Part of a small language model's weights.
Architecture: RMSNorm before each block, no biases in attention or MLP, untied embeddings, paired heads, exclusive self-attention.
Each number is 200 + 40 x the weight over its row's rms, rounded and kept within 0 to 999. Layers, rows and columns count from 0. The size before them is the row's rms in percent of the matrix's.

# q: layer 6 attention query, 192x192, rms 0.0925, rows 0-8,32-39,64-71, columns 0-95
# k: layer 6 attention key, 64x192, rms 0.0962, rows 0-7, columns 0-95
q0,091,192,229,238,181,228,140,194,257,219,217,233,164,264,145,159,202,244,186,111,216,212,225,225,222,217,271,196,166,290,215,224,157,180,172,188,251,160,191,249,154,121,185,240,107,211,197,196,147,253,230,131,172,160,127,226,224,248,145,211,175,159,143,242,243,228,178,185,187,180,187,171,243,295,229,180,142,205,256,133,212,173,239,160,221,206,227,195,221,153,248,160,169,174,170,201,206
q32,080,146,211,169,216,235,197,225,215,280,185,196,167,159,170,157,234,307,199,148,203,178,188,211,223,180,234,152,143,243,205,194,212,180,137,204,279,208,157,206,215,177,182,233,228,236,155,207,147,250,190,164,204,184,194,174,263,251,155,152,157,207,231,248,197,197,160,230,196,258,170,179,237,272,189,190,155,148,164,152,204,201,170,213,222,241,157,204,242,148,195,181,161,129,235,225,191
q64,113,176,216,152,216,202,186,180,216,187,263,127,252,124,191,199,170,209,146,197,223,160,175,136,161,151,225,174,213,176,166,187,279,197,189,226,249,179,118,151,172,199,226,151,248,99,180,199,162,156,193,255,126,159,273,135,272,192,164,128,181,171,233,304,171,169,144,190,206,206,242,221,174,235,239,200,253,190,225,165,194,184,222,213,214,197,183,210,230,215,157,186,168,158,257,179,231
k0,079,206,212,168,202,218,189,113,283,179,172,239,215,211,211,248,188,226,176,219,251,166,222,220,237,228,160,183,220,176,221,190,244,198,226,195,180,217,247,192,202,215,171,155,253,161,159,205,154,159,179,167,155,164,203,172,128,179,194,232,216,163,166,234,233,171,217,149,141,135,234,208,199,187,237,195,221,228,199,226,109,176,217,177,187,228,234,109,263,220,226,241,260,274,163,156,141
q1,072,218,235,264,180,100,227,197,237,280,247,210,183,215,229,300,201,195,223,235,201,164,197,207,234,212,276,207,209,230,291,163,206,147,248,223,158,159,239,276,204,153,164,245,152,200,185,198,159,129,158,240,204,172,186,252,152,203,200,283,231,220,199,195,133,132,229,206,223,159,196,202,226,209,176,256,212,219,251,182,230,193,187,135,186,242,243,161,131,181,186,167,166,212,174,189,193
q33,093,219,246,235,172,178,215,209,180,206,209,171,141,261,227,217,208,296,243,152,185,180,213,242,200,238,260,220,183,299,275,199,185,127,210,187,217,206,202,266,208,174,176,273,105,232,257,174,184,214,211,214,264,158,164,223,191,187,185,248,202,188,174,143,217,156,203,211,256,192,193,185,227,182,206,196,135,233,218,179,236,247,182,171,212,225,178,169,190,139,251,235,140,183,139,244,193
q65,077,210,159,227,200,170,189,212,193,231,208,202,159,183,199,195,250,275,286,151,169,203,178,241,166,263,242,195,185,247,230,224,165,237,151,165,215,224,201,198,235,151,205,278,162,226,216,217,214,214,195,185,247,203,174,241,142,184,184,266,150,176,220,196,180,235,178,233,228,166,204,120,253,227,214,215,115,156,244,174,281,236,200,244,214,248,180,226,196,183,263,151,176,171,173,233,237
k1,088,207,258,162,186,196,233,195,158,181,204,232,254,237,248,214,174,184,146,262,232,166,262,151,191,165,151,152,232,148,202,210,266,145,191,215,171,201,130,191,160,249,202,138,213,174,217,149,224,125,185,299,185,186,210,179,228,167,225,145,252,172,147,221,199,196,192,239,143,219,222,219,188,141,229,213,260,218,143,218,132,196,157,179,222,187,164,202,197,234,119,254,270,223,147,218,134
q2,142,220,129,158,192,203,206,226,182,192,159,171,232,105,245,200,190,165,146,246,206,208,203,190,143,154,190,184,213,143,168,236,234,150,172,176,173,171,172,209,219,199,233,154,253,206,218,232,268,166,132,200,217,215,194,119,162,165,170,214,282,226,175,177,299,118,189,162,204,239,229,145,117,157,211,178,229,202,172,198,154,179,258,164,262,185,178,206,189,212,201,244,198,273,193,134,169
q34,175,208,180,156,174,194,185,181,177,164,199,178,248,137,235,251,126,152,127,210,253,192,221,148,182,180,178,174,237,192,175,217,228,123,197,251,205,173,168,150,191,193,276,117,247,145,234,218,255,111,185,217,159,211,223,146,211,161,186,171,245,172,177,260,247,156,212,155,194,161,278,187,154,212,261,157,250,166,176,187,144,153,218,141,230,183,204,251,229,213,203,234,245,249,172,162,173
q66,187,228,183,161,177,156,208,175,176,150,304,139,224,228,139,254,124,173,144,218,234,186,252,140,189,148,199,209,217,220,172,193,265,174,257,235,200,183,130,186,174,225,260,125,234,158,195,165,173,161,231,207,157,166,262,167,250,162,183,139,246,158,179,265,195,180,157,158,186,172,281,216,140,229,248,190,250,191,262,183,158,122,212,146,224,144,182,213,260,234,216,192,174,176,188,183,228
k2,074,241,230,162,226,171,158,203,178,167,230,179,236,194,169,231,155,151,113,183,268,185,180,173,208,110,185,243,212,137,225,163,215,221,259,217,202,163,201,213,164,165,210,129,220,149,183,226,205,144,193,203,136,248,309,123,220,146,204,168,183,189,214,221,200,194,157,176,172,175,298,232,131,205,181,180,241,167,244,265,167,153,201,139,169,166,204,249,215,227,209,144,203,200,171,190,191
q3,067,180,204,267,168,212,182,153,251,207,226,233,155,176,240,227,206,240,258,160,232,192,142,159,179,235,244,164,184,308,216,231,146,204,157,217,271,175,278,150,166,173,220,219,168,123,280,159,212,205,282,221,110,218,230,204,231,247,297,178,157,205,266,224,158,202,224,185,130,195,220,176,203,178,219,238,118,139,221,147,190,212,213,218,231,223,223,183,216,166,193,173,201,166,177,203,273
q35,065,168,186,248,262,262,189,226,245,223,195,198,187,226,192,186,243,256,266,145,145,200,156,218,163,204,228,181,152,244,229,201,190,269,178,189,257,174,270,191,232,217,148,273,220,192,240,272,166,205,209,181,181,209,218,210,194,235,158,165,114,155,246,211,160,232,188,279,189,178,182,191,212,136,217,222,108,170,175,141,290,224,188,230,182,200,194,177,192,228,203,202,162,193,235,246,213
q67,071,132,240,215,241,230,217,187,227,192,154,276,201,137,257,217,281,253,245,180,163,203,133,186,226,212,196,116,174,167,226,223,216,319,118,178,264,233,191,172,212,199,124,270,244,242,181,206,200,178,150,188,188,246,168,188,195,233,269,237,129,197,275,248,163,240,164,249,231,168,154,208,239,140,227,237,158,169,140,203,253,264,180,218,185,247,215,200,131,167,151,212,231,179,180,197,181
k3,182,163,199,282,142,243,201,216,193,244,163,216,173,209,247,166,229,226,249,226,129,244,223,217,180,299,225,165,200,247,208,251,223,186,154,165,208,207,208,223,239,191,187,248,139,235,237,180,236,237,192,188,229,190,103,279,191,257,207,251,213,237,221,159,200,237,255,206,241,220,128,163,279,194,216,205,178,207,172,170,209,262,190,273,238,239,218,161,128,183,207,234,188,204,215,214,235
q4,053,245,161,168,181,209,136,227,306,197,300,172,194,300,174,199,142,249,194,170,203,138,283,198,234,214,215,212,195,225,119,214,204,218,220,176,207,135,179,169,170,220,230,208,172,236,175,179,122,231,210,233,243,208,197,223,214,217,120,211,213,224,223,191,256,158,166,192,160,186,194,132,236,192,300,164,268,222,269,239,167,127,243,165,257,267,236,171,216,221,196,238,184,168,194,204,177
q36,056,183,216,165,131,198,258,264,246,128,222,245,223,269,129,156,221,246,235,221,167,109,238,269,221,217,258,176,214,199,217,181,164,209,212,190,123,246,204,260,208,294,125,228,184,239,193,175,131,182,217,200,266,205,188,271,147,207,271,218,219,187,179,191,177,164,232,200,180,135,187,142,256,206,201,277,173,234,207,224,241,193,206,224,174,234,245,196,273,197,183,214,196,179,212,250,240
q68,049,201,210,220,243,232,245,194,161,211,156,202,169,258,273,113,286,249,213,181,241,199,213,266,232,263,211,202,219,206,204,215,157,247,182,187,99,271,214,235,220,255,186,256,176,234,248,175,199,206,148,171,217,145,172,212,138,216,224,214,200,169,220,146,229,201,211,216,178,197,164,161,283,144,204,235,138,269,178,215,212,175,183,196,200,197,209,189,208,258,217,220,236,188,214,283,196
k4,400,230,199,142,222,137,182,190,183,167,253,158,231,199,165,241,176,153,133,186,254,176,190,171,213,91,182,235,194,150,177,149,202,189,281,224,187,167,192,191,182,201,212,132,249,161,179,229,191,153,193,203,175,202,284,126,216,126,172,139,206,165,184,228,208,175,155,184,172,178,282,246,129,205,188,194,230,186,226,234,192,136,201,145,174,162,186,224,239,234,225,175,185,214,196,179,164
q5,269,227,171,172,197,142,189,172,200,173,210,170,256,195,180,250,168,164,136,251,248,147,233,158,200,134,175,226,163,158,186,193,251,151,229,213,197,174,162,177,194,230,258,138,226,165,158,191,212,162,198,242,186,220,256,146,210,142,162,183,277,178,151,223,234,163,180,135,182,189,261,166,142,202,207,155,242,197,241,228,154,123,186,120,217,188,166,200,249,241,251,220,215,247,178,138,177
q37,296,211,199,154,185,155,187,189,184,152,241,164,263,219,187,251,141,159,145,223,258,145,261,146,192,129,168,195,213,167,173,178,252,149,259,222,195,169,158,180,196,234,253,119,232,177,198,191,197,144,221,204,182,210,252,136,196,137,185,149,257,142,172,233,219,169,169,178,170,174,288,214,134,198,235,184,238,208,228,256,151,120,182,128,201,171,163,246,238,237,231,205,208,221,180,179,177
q69,339,232,208,172,188,133,212,188,186,133,286,147,245,225,157,264,135,156,137,195,246,166,264,151,187,135,175,217,200,193,174,173,253,182,266,250,203,180,124,176,170,237,253,113,241,172,186,168,187,163,219,219,166,177,281,154,231,162,172,149,235,159,184,233,203,179,143,172,178,183,284,230,133,214,246,183,249,195,252,211,160,110,192,124,189,159,179,236,241,224,234,198,189,188,187,188,193
k5,027,147,140,245,215,181,195,233,182,265,173,194,189,152,195,167,266,211,265,218,117,223,157,215,201,182,244,192,134,212,166,190,166,229,171,183,204,202,182,189,232,192,173,291,210,282,215,243,223,278,206,164,247,146,129,204,203,206,139,197,200,247,211,161,197,197,226,279,275,241,98,199,244,209,143,211,128,230,176,131,286,246,206,218,226,191,156,160,194,162,187,221,183,194,267,207,218
q6,095,172,239,190,175,196,191,164,185,175,187,237,211,246,188,178,199,242,123,273,172,117,211,205,165,246,164,265,184,171,278,263,201,193,233,261,150,193,221,208,181,258,226,258,226,206,125,190,192,121,178,253,279,199,174,180,210,203,89,252,213,209,192,252,215,172,164,196,211,135,231,181,216,230,212,110,211,172,211,196,213,126,305,157,250,225,198,144,224,212,196,221,255,195,226,201,118
q38,093,150,213,215,199,217,201,205,171,171,189,214,155,232,174,168,200,183,130,164,163,104,191,143,211,225,234,269,225,199,308,201,195,269,310,218,227,172,274,190,157,224,210,247,179,169,123,250,166,236,265,162,168,170,216,292,243,143,139,196,155,184,189,148,192,144,232,175,206,172,207,129,239,179,180,265,199,150,215,194,195,203,287,192,231,176,228,150,205,217,173,161,211,160,245,143,221
q70,072,214,259,175,219,241,194,219,151,198,218,259,158,230,238,199,222,169,172,202,175,54,128,215,174,190,234,218,189,158,171,226,207,142,209,252,201,169,249,167,168,255,208,249,189,224,142,213,157,252,230,186,183,174,219,196,279,203,221,176,254,274,152,185,245,184,200,227,156,213,221,158,224,164,248,187,196,194,225,212,185,222,216,117,232,143,191,145,155,245,198,198,165,174,245,201,210
k6,075,128,129,193,203,271,226,189,182,174,233,124,207,301,156,195,198,205,202,217,225,245,285,214,236,299,174,230,208,201,258,196,190,243,240,174,179,219,192,187,294,196,238,182,231,160,288,193,208,214,177,267,243,180,165,220,205,214,227,188,178,174,230,168,238,191,141,182,179,180,229,271,151,278,241,210,223,246,220,207,190,168,212,261,165,203,201,245,223,192,206,198,132,200,242,211,203
q7,089,179,208,235,155,145,177,154,265,243,167,156,270,211,171,179,265,188,219,216,171,177,170,241,183,171,197,251,207,208,179,128,206,206,211,232,248,111,265,251,184,226,227,208,224,170,149,139,128,219,178,284,282,176,272,197,185,195,267,237,243,199,163,243,163,196,205,144,219,228,218,123,128,142,197,198,186,193,265,233,260,187,167,216,238,200,213,188,222,236,224,162,135,290,210,200,138
q39,077,168,223,227,158,184,236,200,299,174,201,196,258,204,162,203,243,236,265,264,218,208,239,183,209,146,161,158,93,211,209,182,279,199,190,187,151,178,130,196,255,254,223,189,180,205,200,172,141,154,155,280,247,223,193,165,186,224,244,235,198,219,161,217,167,190,239,266,205,230,185,156,241,188,244,243,205,238,172,204,177,209,172,247,197,179,162,155,194,268,220,211,182,148,203,235,159
q71,077,216,184,219,182,210,159,222,226,271,126,149,197,174,248,211,167,200,233,176,174,255,295,170,206,199,194,122,200,172,173,191,164,207,185,125,178,236,230,239,295,182,207,173,201,206,250,242,225,166,147,216,265,232,188,152,125,205,192,222,191,185,244,161,225,217,238,210,185,215,214,219,183,179,217,149,277,206,179,164,152,304,184,173,199,248,256,148,171,243,211,299,193,231,166,188,174
k7,069,212,231,233,153,174,254,192,187,210,224,174,181,117,225,203,226,152,212,207,147,187,123,148,130,106,241,229,158,195,231,196,213,202,204,161,109,208,194,148,149,251,202,248,220,184,208,246,150,219,148,213,204,193,274,142,252,156,209,207,228,191,180,319,171,233,203,231,243,244,166,209,190,183,186,247,176,169,167,201,290,164,175,181,232,167,134,200,219,204,186,217,214,222,175,268,223
q8,091,165,212,198,220,226,182,281,96,245,159,168,222,157,277,178,239,149,237,194,193,203,213,190,157,167,208,183,185,177,213,126,171,220,237,232,195,210,242,213,213,181,198,212,161,164,262,331,288,191,174,164,199,192,213,197,139,149,224,222,184,185,175,141,261,216,262,132,211,252,194,233,217,222,157,262,170,227,161,232,224,255,227,206,158,178,194,250,129,195,274,175,186,190,201,197,182